{
  "num_hidden_layers": 10,
  "hidden_size": 512,
  "num_attention_heads": 8,
  "num_key_value_heads": 8,
  "head_dim": 64,
  "intermediate_size": 1536,
  "vocab_size": 8192,
  "hidden_act": "squared_relu",
  "norm": "layernorm",
  "norm_place": "pre",
  "norm_eps": 1e-06,
  "positions": "rope",
  "rope_theta": 283000.0,
  "rope_fraction": 0.75,
  "qk_norm": true,
  "attn_scale": 0.16,
  "bias": "none",
  "tie_word_embeddings": "early",
  "parallel_block": false,
  "extras": ["local attention windows", "shifted keys", "gated attention", "exclusive self-attention", "capped logits"],
  "init": "uniform",
  "init_std_qkv": 0.0263,
  "init_std_o": 0.0,
  "init_std_up": 0.0263,
  "init_std_down": 0.0,
  "optimizer": "adamw",
  "learning_rate": 0.00108,
  "beta1": 0.95,
  "beta2": 0.95,
  "weight_decay": 0.072,
  "lr_head": 0.0121,
  "warmup_steps": 570,
  "schedule": "wsd",
  "decay_fraction": 1.0,
  "decay_shape": "linear",
  "final_lr_fraction": 0.0,
  "batch_tokens": 131072,
  "max_seq_len": 1024,
  "doc_mask": true,
  "train_tokens": 906800000,
  "max_steps": 6919,
  "dataset": "wikipedia_en"
}
Each number is 500 + 50 x the weight over its row's rms, rounded and kept within 0 to 999. Layers, rows and columns count from 0. Numbers have three digits each. The size before them is the row's rms in percent of the matrix's.

# up: layer 4 MLP up, 1536x512, rms 0.0477, rows 1400-1499, columns 256-319
# down: layer 4 MLP down (transposed), 1536x512, rms 0.0388, rows 1400-1499, columns 256-319
up1400 095:508600552524586563534443455529463472465521494481489504445564456485558489560346447537458535481421511521528521587569589555483523561517520448513523537462608495478558541436555461481575458473564499
down1400 096:540467513460441429445545606524549495511487504483503486471495426469537634496484564541475493416616503476499503473489536605522461416384568411526438514521355415436488490513505557476475504544423401
up1401 101:350533479560570500456583476512504411498474476598524538434454514461441491467569503514516563503445449487483488396473441535486509479386518470468497376494514426410490462592521465628438426482462522
down1401 095:454466495498511534408494575441409551506561506500508535551471483567483405428462450437599524488519550473438451499495427528560461556444500589542524513568522477545508472445502549397543549518592506
up1402 102:513503637484468516489465482510549498595491461431524602529469523431478549507455500552400486526469528607430492489488531526477448495499498517433595520435505572485486402525574569552459531510513563
down1402 106:529405523441456532502473422514483584467513572496432508435447505403390453474488420432461568526408423454493447438481596552453438507490469490442545508472528415451512575429381496492459510485556533
up1403 107:518524586447583515523565450554484504471541504492447492431597491443502507573474503458489469539517478454455442381476436436490522435532645437407532541463502488453499597503408487535453515542489528
down1403 108:489469433470454509476440638497511515540484464497495451631414451508493479435472493470489479573471496563491593464515587525459455509452420482561539603493479489551514401429571448570580539501476489
up1404 105:472522578506582467494440515569532464539555467434534558510467505405616506457453463588541499496507498491541494436480481541535502457482513415463569501466462478435507437522443537493480516544503586
down1404 108:583559497503437446466479405444572436521492538568450552434438455525498529529468446457563510532589520519574482495515404519502528498501442468502439556637452440648604493501525504540485516566539569
up1405 105:501490455470567456446496556492500427439525498496589537488525540563506566428589564564459565535517502555587445582383503476520548457491561558461545574459470470398562453566459483478572473449523474
down1405 105:481445416484547518493480469519486515490479489485529517457437508536426507542507477562579490565418525506542541438427473499584479517428452521415475467557608447443575478531488521418490551514442559
up1406 093:491509492538530545393382523529512442482531497515476514474532541468518535545568450552554502624465449508508472463556500486483437411507481529396490460555495551460448581405493434544528510470491526
down1406 093:521447388525497470520557581451429442527510575482408572402484499447506547482513489479468523524559525442510577480572481507449448447415429526533505516568499441507536525493508454518500493543463497
up1407 102:442453548444543449387480486590482381478522470537518493461612484495539503594463475450454637536439528485410446470515588484431514465507500507525509536475469405607510544532534423481488484473505525
down1407 103:635479540548523523596488416525547499424489501562479498534583518568561530598459460488486457491515446509493526475511416516485466576472537467519388519517533564494499462478532515573463474490514414
up1408 092:506446504530524515574456507476521513493492579521533461488412488574475543448504561455498450522536558513527445457462460490505447554483528548507494445547458360531532527487489465610475467584530486
down1408 092:447534444520470483449616496532597434524467424460519451541579525539530483505528503516545531543465544514556560451431477480498489526416500480470506473462509451372599448489447405478544504595544509
up1409 099:461518536477469502415510489507551465543551474513506517492486491569551488492462545485482352495472515577622457432468494509592422452420484490515482555467576488474485420570525541438522600506525463
down1409 103:443432472421406550486527544502488481492499473497475459524531424514425531604511529527556517507477562442484510518479562534537481596533539508579401471496487510500573532514465515498516513466498444
up1410 096:531415451517552460509412395530521453529385472506461468407491534558512479424515461545420509537551501556544425490408521487512592481464484549451599546521583506529521499466490467530491548518541554
down1410 095:504424479509463493510546589583465494551568486404476526516491519473489482520495573394540588593430431478441552489496482518435457556534560495492498462503514492483541523522474596508520419600452492
up1411 099:540533549468486486514566550558571543430447525460572518545422518484578447460581489461516491510480609563471374466528496560440482458497568469445538529509485521482568502540558428487528466448497508
down1411 096:504556517467451602483511549498494487518522497506530505529425481597467518535533546563503423406488570536499528460476529398593526457543592493470471449520443519537547505525492509551575517487394536
up1412 097:564372567513555526523436522525432506539572619387539553434488481517385534543540505456399473504460390482569529540462534545459497517492542373523510498520596477446508502547567513592506421483458573
down1412 097:453494474547583527427475567583541447493458456492477463583573455540509489512545488567613645484560480510484515474558439395546420581462445546583478489538539566492526500560488591490512501530524434
up1413 097:409570485519551474510540444534449459452409525454492489507433505409503524471409494553450549545481449478466570394439500525512472510561508508486511415562509456496486446541582466501585477531433498
down1413 096:494465415521459554504475506517528520503497501531441512480519442532428557442443521494629487440622499439529397558460472463523472409510558501474489538448485470535450591447479496496535519532520484
up1414 100:416449516501476377567572385479535501480616521384447440493484493520656535451571582573457526526487514568471525543516566513569512545514462525474568445427517473456538497454495398579573595606518497
down1414 101:513522547467412410450533463563425534473433534535547398517503504620538431459446514430499540425500579387418537485497472536476484483534528527425391426499419476502463529494470463592491471548404515
up1415 097:462391477543533535594482572500547465513518542422596518457501454536523501550530468503443461482580486493481401446529523508453513497505441486419510513502513455553520496512427548531537464534599505
down1415 092:484622459578481565482445455534527469495442507550539573561514505566421453469499524380481508465551527522497508496512416459497516437479471500457415487586571544496397518522541516565507481482531497
up1416 091:511548540566511421538537481467570547487559549538501532471574478455444523560538563608494451503420651539570449509484475578497516454586506532505466511451522539449541417408508563575511436460524503
down1416 091:581512531462502441503358463573500581521548480548513528416404531510526485512484456451476420542518617366491437574580549463432504548427598558539431552476495505501518483487464500510531496541512510
up1417 104:449525518439619555434566545475489512471380488440503528517541469598516530506491462462502529502414493570515466551509539521453493542510501591420612475490387508458512462459457551540555526403518552
down1417 105:496469533466508404510480497469434445544491459475587518387511519555513539539573523493515559477577422547457468427436499537567539478498492403467571442542564498497562558542499501523448474537515486
up1418 101:469507504492505512512474449457484485526519517524485465519530598488504591498556518481480572517513591562487465501479565575486507467554464455498574480418508502460553423588449449407543524504517523
down1418 102:446481390558456593497448521542559482507546469448499498517577491586457443454392484534470554574494528422567572423457506544500523484535488501558512526501515392545429437456411449409546539549524451
up1419 103:591545485387556442459506490472420546503418576454445517525493503570422480469601393581615439533398540507518433485498493481502441392419489555439536501539491478506528445511528504471569523519539456
down1419 104:448477518370495498460437434543510539533532515487478535518482553547525513484540499529435492476508537564450522482412410438504452540591348554513560479461564545497409490513430464532511434534455530
up1420 106:454531545474598534492523540545546569491530477430523448558585492619497549562484518515445489573435524505492471516524474496427565564452551483445560508452505467452503443491577509435539546425473498
down1420 111:516513554508453455526530568543537563437478516476567416463552474409556502454530545522556540550480597551392516552542570413520519508466510463510403434634570475487502520555441520484551508508588482
up1421 103:501515482461563406512472519542515411481509473593501510392562539467505495506539451471487552456474535483583490413609523494464588488448557352440495489540518501548501508412565588451520509546521474
down1421 103:385485493439555591385483422505522536502476546478438497484438526536566470473497552491461409545456550517563564453538468495548540432518492444541500464396474497482481464492554532458560448501540466
up1422 094:525523528466553534447491465496609509467459539472471549455526525481464566468507439480471482459444514571526538352436541541481466489536512489476505564433487487505558534400494472466438457449481398
down1422 090:462527595578505498519536557482453405504478448526505505484473460523536449526497500544506512499476550447497562433485514544447499574572546492526476489503598450513495518470448491435482565527501446
up1423 104:517629514430511598501471550447506537500589489523460522469486525494452576451532442636416440471497525525515454489462453441540491526363507543553575543499564460518478476457536578561545447543503557
down1423 105:472483503540558544513429563538531529636467444533486454429583578609465522603457450575479475462564424513517433505487516476490450523430526498547413496471482491500569646528575566452535425544553492
up1424 106:548511613430435463442481537477388469499541552460553530498521646451507507433529434634426525585497548529551558526460545473504508443513503489421525535492394561420434482582505445404528538530548434
down1424 109:632509440563464468551562465536479534552577477501623504582388463540434421579573515531550493574517494473488388403641478468478473507529538497499484531508441477639509395449567443458459428595539518
up1425 100:514545544497525431470561570518499492508431487551497496483573434437549495513448507474489551536508526619475402538516478432498427464546528417444555512411540534485524522483460451476523440386488502
down1425 100:563456450551511494428532440514546547506531428485533531459460510545356538530529479563443498548461437452573577479490420488530552562485532452429518562488484428384520515403515544563534448548509454
up1426 106:485561508511450548610509520461511541525491530483530539495556477535637509479601521513494484597491536468573448509520517578343462553370554424462427462450499516561467563556573523400490489491509417
down1426 105:546506493527523422438509469601482458522441521537504426421480444557551563479607523561504552427440487479508534522536501439454614526533414527500487457454532447512558550504511489528459409490379469
up1427 098:446629480483458508494468569438570497477528472549544585501473506550424600514529531471471546465496578553567449459457496517477535566428519499473482419540460478459519522521535565537417515504467539
down1427 099:496501549486552412517501525458492509529530556508597522435512452487488549543455550466480462557478437537504434550591447524463399490517412548507606502502539547495459562546511502500576402471547617
up1428 100:476542552413462547482448578428450464581434523434503579532530521452452512439442518475470445528447534467578406483541577454429469489476465426417456529505543502372527520474511532578601464497486438
down1428 103:521498453523522480529555495492507434498520544538513568558471462498563487500523479499561553575460519505430475575458444443445594525508539539538548544438627512504463487542519527545457475552444502
up1429 094:544405526441472515543485488473634427455493484575435478537504478580444479526424487497524498568476530549543467487468496467442485465514480494454421382560520501502494383512551600553478525541523514
down1429 095:516519635505485361523497521482526540469478569576476438536446486385489449543437613446534513516546525553465428532552443514528467450508493552531476556559490521502547576470543513534437432533516512
up1430 097:421473448569512500499478594499478494457500582489539527451487467550517604502483505531522540562514476508538431528519469532499434506478582541495447509448442449389534571455515428540488547496501435
down1430 099:462455492498505455465602575522487470446549573404412555464536498453474530514509524472536475498632464480459478460625486485496525376466483461537467607440490452489418489521452489505485554531521527
up1431 102:460440484407563456473510482468624555500460460539490487524457470592494450534536437522470542497534514481520577468495571419474505509439602557483607514467485528471533455514608605571555536463525611
down1431 101:508376614500514513442496549436584466407476563425484538546499493485501407453511482444526491494417420626538527487454520470522466366442436551502427423472462492450376580431427482523478460468453514
up1432 087:505546565487535433465439498439413492481496506464422487512503521519406604461486560594476554569513495528479454594486537476413474426492507511552551460514475384382432388559524447488464554569552403
down1432 090:485483461588493596537411546518507475529610471499491508531476562549502486521527489528474531456526440536471446483460520417500541555500548430583565496392490560516554431457528517548418522535453534
up1433 096:493495504529532494578487565552534478425528499488531550611451490549405539470506489514441427631509518481541479461436536486560475425437459487438552532433452520563506475507509470412486414478491594
down1433 097:466519477466534480464389476486479458404540561444457586473445508508523508408371497507432501598474414414491483443464522587584523502479385521473473454475477368514496575523547574432550567485555500
up1434 097:405465478443397429551529512489451513469399570390525524411552558508369601516613511509577472543482522483522487606486475582478532513515586454527546517497502453525572568578503446486500534438523488
down1434 097:498460552521439517464478424515489474502570470507458521528565478481503451570534622539407393406487475514511501514490462475518493490566520476453563419509584456516553568637447553514507479554572500
up1435 101:628512561542470512502506444427473456439460575518446509395512435440526514539515514557466517453406469500501524562581556513548573480508551458391434459560509438591484537572503571538465450511555459
down1435 100:616446540522520490557554497471513450504464486572464425508455498488521490490480520461452460622523366550494459460452348552515495477487510475464481450599483514498418444434490489511539475518496548
up1436 100:491500520511520557416470499537513541409542456488449501438508504433549565507428457506506430493462570516502470478529497567537401546505584541491545477423478460551538441464453472532426450477476493
down1436 097:395430496392441459504541458467535461535496504490501602407542501522497565488545559422589502413434548485571451481482478578411483496513570446481378524523479530461535470449459510457500536481556453
up1437 096:405505541521513658502530599514553459485538537430440567467514550512460520463552511548439488504490507487435554519517539558500408502477436437477445489447564492499494546537525435551531545491444459
down1437 096:525526547442427536454536477418472532540537422519456573454360468460546473556484516598624585449517449505598494529553570500541490439568505585471447525601523497493478533541382511514661488474534537
up1438 104:504530448541476551539468511512485465478505515458440444403457479508489623480449447555475474539527491479517538469498448479489502516477483489388509499604543470435508461457472535472533387507500535
down1438 108:496534506512457500415480525469613424511603502552478596474431514598502508476555465556470427531618545494456535443439504420525437472401529504623454505508446554496504505513533470575526524451511577
up1439 097:476464454471603495434476520435551500520499566496378594557642548507531455519456448499490431511438431527480487449453503544541520432467454404547521465491549405383574552479476524395571520536614522
down1439 096:503452492490506400419460584516566471514553429452504552420541562482522572485612459413449527464496535545389521490469609527480535496648480413546455517572427505484504582490446416439430543540388462
up1440 098:565455498510621480396428509487424382463486507516536457561507593473487569383570494464493544506472523530516600545503452474465467585435537469497516299469500527413494468499488495477513583516489637
down1440 093:549447568540493502439451564468516484531381538503535454524452459575511425501539549513455499496506419553469542522471513586453497471506452455483541440535472498564472463503493417550411581451518506
up1441 105:498518597493567505525484585489413512431481524495504488484417485548492454489446488503555502508518572493495524525456471543572552538553569491446497490475474476527499500469476404465587491415439574
down1441 108:499491538469422501533558474475464489439492454541522474483436479492460501562461463511451472525515430441554494448515457515463405509530546539486544503516431414491536531534506634532516430476537477
up1442 103:427417609480528529573506418499502546533475415473489557467512557449530524500497543528569405397486501415451530516512463473506385422420542419476462431439450537540568410473534543545523422481523494
down1442 101:503489461544476440491490535486472539533513475612512501499521498516534411443617501538466584588567492641579513523495446541492499487574563478485504530591508477471520517538502485504417473460490528
up1443 101:551557517558494563400559535535561520485480501486525641433525605567542531483497486500384534459462539464446510537503489539496454546476503555417535473498502488378544515492515466497424491537520421
down1443 105:490477488524536546495424534415483519474502511434440642512480475474558599481520493536542491465467448449555543434452565541500508467451491479470540446425438458589393477504544480422394504428552557
up1444 085:483571576557528503499495528413433456525497516421482536513652441461514469449511528497493478506501564586546480460474478509479453534484551486549486545366527574425488464461489563465551475390566537
down1444 076:594485517484388466474474498441477536462400543621523453542457495539469567490585429495536459545552557538524485508447587554457459478505439501434515552601528494535516453570443451494495518555435513
up1445 091:527587464484469481516460466505587460548416466533601574528506598597517462456481482486362466544365555567503537469506462539448474518553590359518498471535484529515467513478554422548493446465432457
down1445 089:501587513541433545572499547473456438555427552459511489546514433617484513486436424464494503442418451478539557472449496491423572564527494494541402576497518497513508481555490507504546443492527498
up1446 102:477506597503571470430514572456530474529545546481573568416535513491489455434409427431478499460515521552467402449525499502523575531503555459467481404465468491456561577467487604469462458403611538
down1446 105:490493494519527541447470547526516543438612591436495506521559539605563453400468459477565494540505515561470523551538507457531461510516432479494462379522543497533488517433557531504587533593502444
up1447 104:560511487523459512479514515579537453463520451413408477398532586475525545483519484560484550420532513488556543503504451505546527516532571504447473456539535499499536581552518552487550458508477462
down1447 105:493567533504474476479519520505434442564464504508482462505521485465497546563525515483480461410527553526531624480624542528505453584504402552431491463410518528529499454521514499529534516567618505
up1448 102:549586527532518477460446575531590502454505531413425447509603530578508500560533469541541525444484537512442531500485412478462447420464413504449486448506526452448449535492502608429535552531529563
down1448 103:560491579482409438511525609450462434452501583516534520429443542481520496494520432413438548522443620497451503465501412455458507475541422507437462442520436570492480505536437466517504513386496493
up1449 101:445512503481572537531486428512582499523396416467472520472431491454627572551452632487431519527449528570496448442535553507416446571431501506447506445422504516506474428443596412460559559490441492
down1449 102:411375512364566488529503531515539515480511537525430486460578521557531522399502529546388503531444567430458480475498456512529519525540450545476505558512507434457390566489454574501465516465533511
up1450 110:462526541452500509561431499510444522475485522537457627482513419511542504498466539441537458469513554479506359488561509434507467442554495552461595571533521504513509530555445481463594430504498510
down1450 114:451514552489489628489561472500374515457469499506494517558570469514426528447442480497513558389488479540510590386481434496642523574512543512480466515433576562536494507485484437566468473523592485
up1451 101:470484513445478489523496549551533494443521507548486548533534548487483503493458511502487521578466452544512521469431458542506531555410501472485651479426474506404484450507460658513491405421505539
down1451 095:402444502532469562493531611576446495509480526540549479471542462482483539582475641480539562549485515537469457458454526474509499556556455490466431471425500450507449520476429475494485483509598472
up1452 107:490535489480516537432516445499509420407438511483455526467515494472518517559473493526408475568402482534481454474532472503531512477465537426378506547490519406485611417481518507495500554451543530
down1452 105:484528506543525584527453543468438635541535556555543520403448499505503511454531478535479588450542460512536499550438465462573437549430518509481495477493427559491558437555499439439378505570460494
up1453 111:492430495523599525400466461436542522442491586452462465534435470520529504476505387500453584474527520446554446433557436476495468518559507547489534537526460483489584425497476525462577512507503550
down1453 109:527463544479583410478506481443464464533399504440587505551518566572511522537406499497487545531483529500469565526505524508435551510507539503515553537451486408397490521484424576526516452435483501
up1454 103:477532544592576526513426460467475412473433585442487578552526419579534585467538531558434543553532489578493506537459520485532538453547451456498545523470444491564517570469416556527506522547521616
down1454 102:555533457440504389549528539529503564511542483480534526461510548529572455494466466543438477526491503454484469459539523503460490412429521613610499522514460492555610550542496423421573530464419489
up1455 106:517509530426416478521459454401432539560435621451422510487564481594513491486465533574467455553505505442583509492535524547543427558494502501465478553509480490444553451554404548516464471551545474
down1455 107:478582526557504390434593520594539431470493382455585530513588552448478616514504496505503376495516448441431525499407535534526415527585572587473582502469489433534480592542521533546581523409479469
up1456 093:380480532456553514555540462447527434411442511469459444533510506464513442514485537478496501643501493495494564535536500482512441473417539485543497475520440516489537543517526528533457587544490421
down1456 091:466596481555509512621450456433487569631482445592530497518567561471464494566471515492527514483467551477518485483489532476432483443481564459441488494478544480581508540527517488543529513496493482
up1457 100:521537543370482496422489521518515536511478496467632500533519506587416515406529432503502538568459539480436469540462476512410513491464625527476487517543626502442450436518507463545557501502579522
down1457 096:528533503537447547536481556530440542586363478508475438473517524564495559484430567547499471548502509440469521555487510544490477454510543417467480469496479485642604546528497468457460528526402466
up1458 106:471489578431458444489407491548436488539539565537515486509454564498422631549529503575598501598471478560462517553351516455485553516467514412407538478510450425473499482489496519521438522493378508
down1458 108:459459516457481471535446502463518597551496519482542517513437509590522641556545542459484547518445497531486474576434499408467406494493486486462534431588463525465534518567550510433564515519529472
up1459 097:405475503427611535538539483412423378505589608477503489410497586456413517471561585508471529574491400508497496576481533484487480428533503416407509514520449530417479570482532593434458564505495511
down1459 098:553528562448434483557454476515558540467446611497572448526422525620527485487513493497500507468532487435535574605484503461502461546493524481491432515464508489427503489517473484590444575549498537
up1460 104:519489524456514504441487506516481468450463615491489535537597552616584528512467516438492469534545556463536442451458504520459522542517610566509484417435464488476523515464511472565465534480474492
down1460 103:514511579413493629461438500478480488516487527495457497493479445468431423471541495599520479468396512463509455449503501450537600579396523525595449500438485419452422481406513469498586598512448561
up1461 104:449491550422527534499541511538403452532523537526512461420439495502496501583488413564464471625423455509472434426463515470460454571486486472474589435463546512422553511437518455431544482465544560
down1461 102:588468501469441564597445608408557497469474511435571493525432503516528505447582441563499470463429563514490490499458482486517475470451533589459530445470413524526429505562392427466471596481453492
up1462 104:548470438497580570489463585519500428491522495518483413398521459588426509489520558504483567445575500540518420591513483463469512532512539567469529481479523465530547571432467462513500550574502536
down1462 103:449444524487409431444497496452491533531584581497538448579593568521560579525529471508515421489504484566556514405535467529500552473469486480468494445572447413500566508527461531507581421483470356
up1463 096:464515548470407516549532507521500511489502502562437474489578592528503506470511462478423510507492543516522517470540461507505450533505545470490455467505495456446532454516546482539463436579424488
down1463 093:426433519580468493506585504467465498482512493399550494470509437512455498562531531572495482607436536540520570512453548487457489503415518609513610488530446585475506540516485591471533467481527525
up1464 095:498625599493449554541490563509516387440491475480600537384539522403580547488448483492563486548467539539473437539584395564531531572441510424525541512548435486461508475538527405498602447518525461
down1464 094:480516541379521523488549488500455435521491486518479523520426448567518547470554512625440493488445497543542465500549451502506523489515497550459475492439518529458537507462504595546463456571448460
up1465 097:625519535500430454424497504481472532495427525572474457438519533503443509532480540532542505438556515541559529467463475483475538455433562506471460533471563482528594561520631419447464407438506435
down1465 090:444582489434495443512500496481525502466513528510580416554523426524526394505528475580446520508442551482533445432542599501596505592625476446503480435580525529396494464488482515474537519499501544
up1466 096:533467512443484515513508548510496509425485526501530550469564486505498494510500601576508482593445464497448439501409450506425405490444497489505520517518519504522431440464479586556391474460518451
down1466 096:474542461459509563582556546529534468434495509508414454517470539433420591629410523610561468491438494495518492501525543560556452424440402532536430504449547454467473472470472576523541481442455569
up1467 105:488551621476520526514447490484462427443526495518484631484497548481517467488464484477471554610481564413550509498425525467375438466426562466339466530518538451543531511609506405532511555489537551
down1467 109:528418454530484506595495519499370476388594468497503504527488510492565544487550560503522516479457509447512508469501493450538484433501444497517474527534546443556467509591427522446607544488514471
up1468 107:508488415449528531445494478541476624478512470567557526504594569494558542444478453542486613433488461421585458442468580472424443487426489469429512493565509517437538534507514435584629568413578516
down1468 103:571505465507446511593540540469502442453533490466497484481496507518495527459435535536505600501557552388420452500452520532523603440440566553494471501440506513547467535537570449493537514509469548
up1469 108:388464443531426487505442449467477492508520530446521412515403477480460524539529526593417490509476545545522437516525529493385420510518588447441510461413550546463489395501490537428510603472546606
down1469 109:464466472543478428444573499457467508504533421561448461432535422565522472514504459602503418450497546526378431566509525487493557524494587502509487424561545528549473507487500479494451533602464540
up1470 099:518538483474482502423379488481460498591505601474508572454522560465551454627536514506505504493430513535504496554495486539479533464472506486543440475561608279550493483475510488485456459531470539
down1470 094:463545492499479443495504423481440540458514594531473526480484473492495444505541491391617550438469488490453476549457497516555557476555496571544516596475496624593471513586466425553594445516551537
up1471 094:503482445448517522455471451503442492546479563533479436533503531558427607525495590511567447525492466595511511409504481499509458516529544393414509512537540475537473474567577457419473475601478464
down1471 094:476529562537477477522514578564538516475378545464412549501452388555515435533523479654514465422534546511525443532489399510525596497549489478614521462535599498468522421489538492515571506531504480
up1472 107:494534480483502468447540538500490471535450465434495511490500481447493520575478584539499559550462462502531441479434487497549431386445508523448509545553551535441500530534536480505556577486523537
down1472 108:453558533490495555467439392392416554499514485435491570530551576499470546458494550618498499491579509517447540467559487474488473576497505499422542539491498478469480563487476511431578463492487601
up1473 099:452487484405531534578561492520544510454409564553478499548457519518544565437394531460403571500474589488515539517488492516483444595475450501477617506501403513412569506541484385478464572427458435
down1473 099:568420538610493482525448555545443438523480523511468500601515410539521552471547518478483462483510516553457446490528545514552533475498502579468496547457444410582582562444483501451439489503561561
up1474 094:452478465383468411481468528470538474481496531453519484470606451434483557517458539503531555518501548523468534434548490499477495429407472555558597406498545546541517451517488457523499590422502532
down1474 094:472576588500369515584551406462606528500444484484503458479580550480502480462507426515527462419413573478424516485525406533496512518518466365466395501539520533549494444518427528513536556521483506
up1475 103:493550455516493484472469487410542588591465508512577509559615491448463530553528425558442472513528514530565480506528483487447404553392413479502548541411542400388511514532455453515498379461502553
down1475 104:526424549451538476422408488449541495468475542445471538482486444551445324492589533399429547386439593492569481514525550466498509471478552509508486490521414477581425526552532559631488503487445567
up1476 103:490547533479522417548555439478524516444484545560474559495475566530442409487529482442509554478501543422519423407565530541432538496533514437505419471525542458530507559441465589543492466405409587
down1476 096:513499566465518454594498507524477491516507472558590498507518535414544467488541470473486534485447413595533475446553545478522493528531585437499464463580578631465536526642546641560591297527514495
up1477 099:457515527398464535535447521554503549457517535478588512500539544493511560463413423538480527569502493502560573479544570488554517540525632456511529432532504532422493446518489493533562496365448581
down1477 099:554573508544628487494477529544466573542538635512529414470486447500480541483599501538579555482484443518425508507484473495417505490486530460500528541480498452503517558508518436526520387514429537
up1478 098:509524508531540514404565461469542526496443448509468638591521548439483513487525503452471430446525482461456493450434455475407464381450458515535488523487582495555518418369558529478479474502477558
down1478 095:457435534511501502504461462502492553484569576558545514529528553519489586475442501528442418614483594469451426468516573453446471460539491420491534444476488455496470550570462515451455491511567531
up1479 104:577578628475501436552415601528509441514432483509552567527514519475475517501533446474509556548497542549447488462450448536465486552465544568468565519529534422434600445500509415475418463451526607
down1479 106:504577429600559470435534498519439560529515512519544470465451475402509542516490580495575510583545478561515384441510507534455575558515443567486517431460434463470465512493506500458521506526441410
up1480 099:482520504459532487613503402483485620509517628484499449500430562437527458612471506516502438482482497443450568379560517530497465480400450503467560481542477556577530509494541589465524510486543524
down1480 098:465520410372545520579519541549542573557483434428522519457563501519507474448565467483513534512527422465481571469500574524469542511448511569495570495472479485480550517529478534538493440454562505
up1481 111:455542512538494493552492505463561521504465495498443540532500519597556442563543500500497437534478506486607525430441536419491484435490599411452483482456520493426542440496491503420601525487575492
down1481 110:455547526447544502501475482472524497473484515393565457478534432455421533546557568580534539458440466529536553404547506456444430605487571496539454476440446572538501447499451517527495454558498419
up1482 107:504461535461496565471378371505479413410519513602503472447466484614474561455522500564440472598418499500550468425442515505502398509382419526510449528467463466508535476438442603415554479365497512
down1482 103:505504480501547480497483602446475499438465452471459531491418433522460467482468486447488590462562595550503526525497461470402535492516471525538587515455457520614575360419419473452487522580419412
up1483 099:552480537428456565594553642435479538448515525489466492469498517456558474469490528570508497526525533543470551512563466556510536552410553496577585568492467525360533537459608461476563539416443477
down1483 096:445509544550464479511513480457553562491497475491441485538458539543490513558578506487562499488469492499538458437520507533475565510387503432478451483487568458467436594448493577479446544584478484
up1484 103:466530493432495478460468549488399443464397492506411527455492463486469482482470549583555495425509555503531548457524504558556519368546410508472451459546570424467518409503559453433606519535486618
down1484 101:512546585500467499539474478500565463532499605412551407514531498529516547434423535516416496414406556470465555464519557579566526540491542376495401489518437473481452541523484605429517570580543510
up1485 103:508519545481444472382442499404493424451498527570491509417489595594562547554518452573402410532501490644548426531541575480529418508537520519502545450564489492443499340488499540499485601498461485
down1485 103:541434556497433438525490530442436518503576436481517332590495541532536577549454536510485519513594512571457491458631496520485456510445548459552430556505521507482454454506482497444456502513540575
up1486 099:458534547530519497479473495519564449529517508493480566491470521559493584496454547530547476553561585527465450425401470407539471497510504524521500471545525564418487481421478554458500582389587500
down1486 101:533530503488448487546466484428469553504490615394451509455476540490461599430574527518431475496401498466522506523475512526510525489531477606427558463467521551513482538369435411492567469439586602
up1487 108:444549555434586517441450468508371411552507409451483579456482579549451510537429626448424506473495509473517547559534481537575452447467572479533629498476446520583539462601568464463555593499542581
down1487 106:520580496471491536460500537448578572520560466464525613430462493585471522490447498468509500449589500411581588396445562400592522469521432559499478455426444537531451436498404603491551534445576552
up1488 106:540474617459487448516502464533413351507595499505524484439556468500537576533501513439486525694489475475479479516462583565543479520478542448528554551522474463479520596542546534450551468494538489
down1488 108:529480525468492451433552576420491458423568414472455526495454429364428497636393427534495517551533594499455512501514470579493530448515453476459477468498452592483543453482568462513519443516544473
up1489 106:534522490466541590466482432528466549573622500561509517529465554480509512406438472501518533499423510517450509557559521484484552554446503537449503608475436459413487407497535478461514550442431493
down1489 107:447516595428445520542417480529514583498544412555473492493525572433426437534407559420521553518519475565515570514516539501506444434507506506546548567488447531546454460498485569609495509497560455
up1490 102:554566503523503465450506485467532413568596550558569490484512485526432559542549565502556411428492479526475419466442411554481514466440507489544514522464473459441493509452490484461429505449529556
down1490 101:490497496494471459468509497549410515424473478527484533513444559484567420506476504506507500568523618516398624526534562524584450472493399532491490514447483533575508456528408562387488516425459460
up1491 105:526486498540613462533458479495486426575420547516562595420481505578488571472465545643468540543536541492433555564461476444546506414433485459441540537470588385584427498450484425525532466518489496
down1491 105:614504461520383536561548541491500431512526545482530511488519513558490513561538481582461396491499450429475586532495523523525537410444452511470511470464561402506469479538460512513536524587458508
up1492 110:522482562437441551479572494524598488568583470445443479571520528549526556477476442460561514476422486531515342452498452464435503393425519532457506579410572403360501445470538426598548449513569494
down1492 111:480522429495471496432580477482434558409469489519491449432512551448470532460580618464491471535496567539535568452505427530495502598425617503529520592522429475449468514513507565507528516495544564
up1493 102:514485437518543574417497464421492467491508465543552619537459576547566612574405516516542525537506560511516485491415541468519495532497531487442597411448506522504462540491500403503592532497509559
down1493 104:507468556473468475502587584401462520381595539503410479551430436540548498499529392462481444573479499524551532507473595545452501455554496569468441413453506537498491513557482528406460468523448478
up1494 094:440504463470455431507455467488515508541542554531586531595426582488495483466516497485447520477481542511450495458411538492459479478531575533452489518518530441476459540499529429500524543448501476
down1494 093:518548592485537594534512546523579478520459544508376509445448493558518484663473541509544491544525582464559514455509412485516529477382387525510429556495499496541529539596508556446505492476408552
up1495 097:467475617482537550483431450510433506597584574520514498432433557467514561560498509482470567621452600511414551582532496604481494527461499562433573514583403511524482453419582476460513478593504517
down1495 098:534497524528613409543534499488580472576494505581545560521419453519472436472544523542441508505484437490480488442461475546502559530529436550509443499506470428508592406554504483498543576535508348
up1496 086:522446501411540513516490505529531549561468483533495461518515442546463478537498444612479509526551480560459470520589480485409488458583461519362496461667552378510538437478527450580503386584438447
down1496 080:469507553540469527464486463435499485465529518531475521503481490514546532386487509473529495467469515539469508511465485503500480461493495492548483532419428557478516506594432492444538525430534612
up1497 101:450462555462573473453482492478584434516496505546483529463513615550543509502517534483405479521431541496480473454515531536511548531452442468434513415403409481503531494342489552551559462410489541
down1497 090:424599491500551537498534471455541464565495567500472504465353532469515482511539511501465481520532441508535482514397533514567507501527491578400517492497460525580436458508552474365497569573528470
up1498 103:469595601466546483537513484558458506481509553452463534523494457554472535554492466425511512522573524413460520563436491595498462452502477504474467596481541526524503508487604462530472476459521461
down1498 104:512394493581491467467509406541524504500413571496477531460493505442567421530443450408405515469519464409506552413532459508433551520580516481455516571416558512541547404459546525487459508514478476
up1499 101:484530490434479561553492509481607503594491500482532473392507478451462505578552449458531528421503454461439434453433454479448496526460520436501419461491492431607594601497468609556432544510541489
down1499 096:458610581542484528530517471514568455512437511459518573560597520556609415544532466512477518537527451438500426504451547456577498594497568608512556545517482588476417472482501558510548479609442487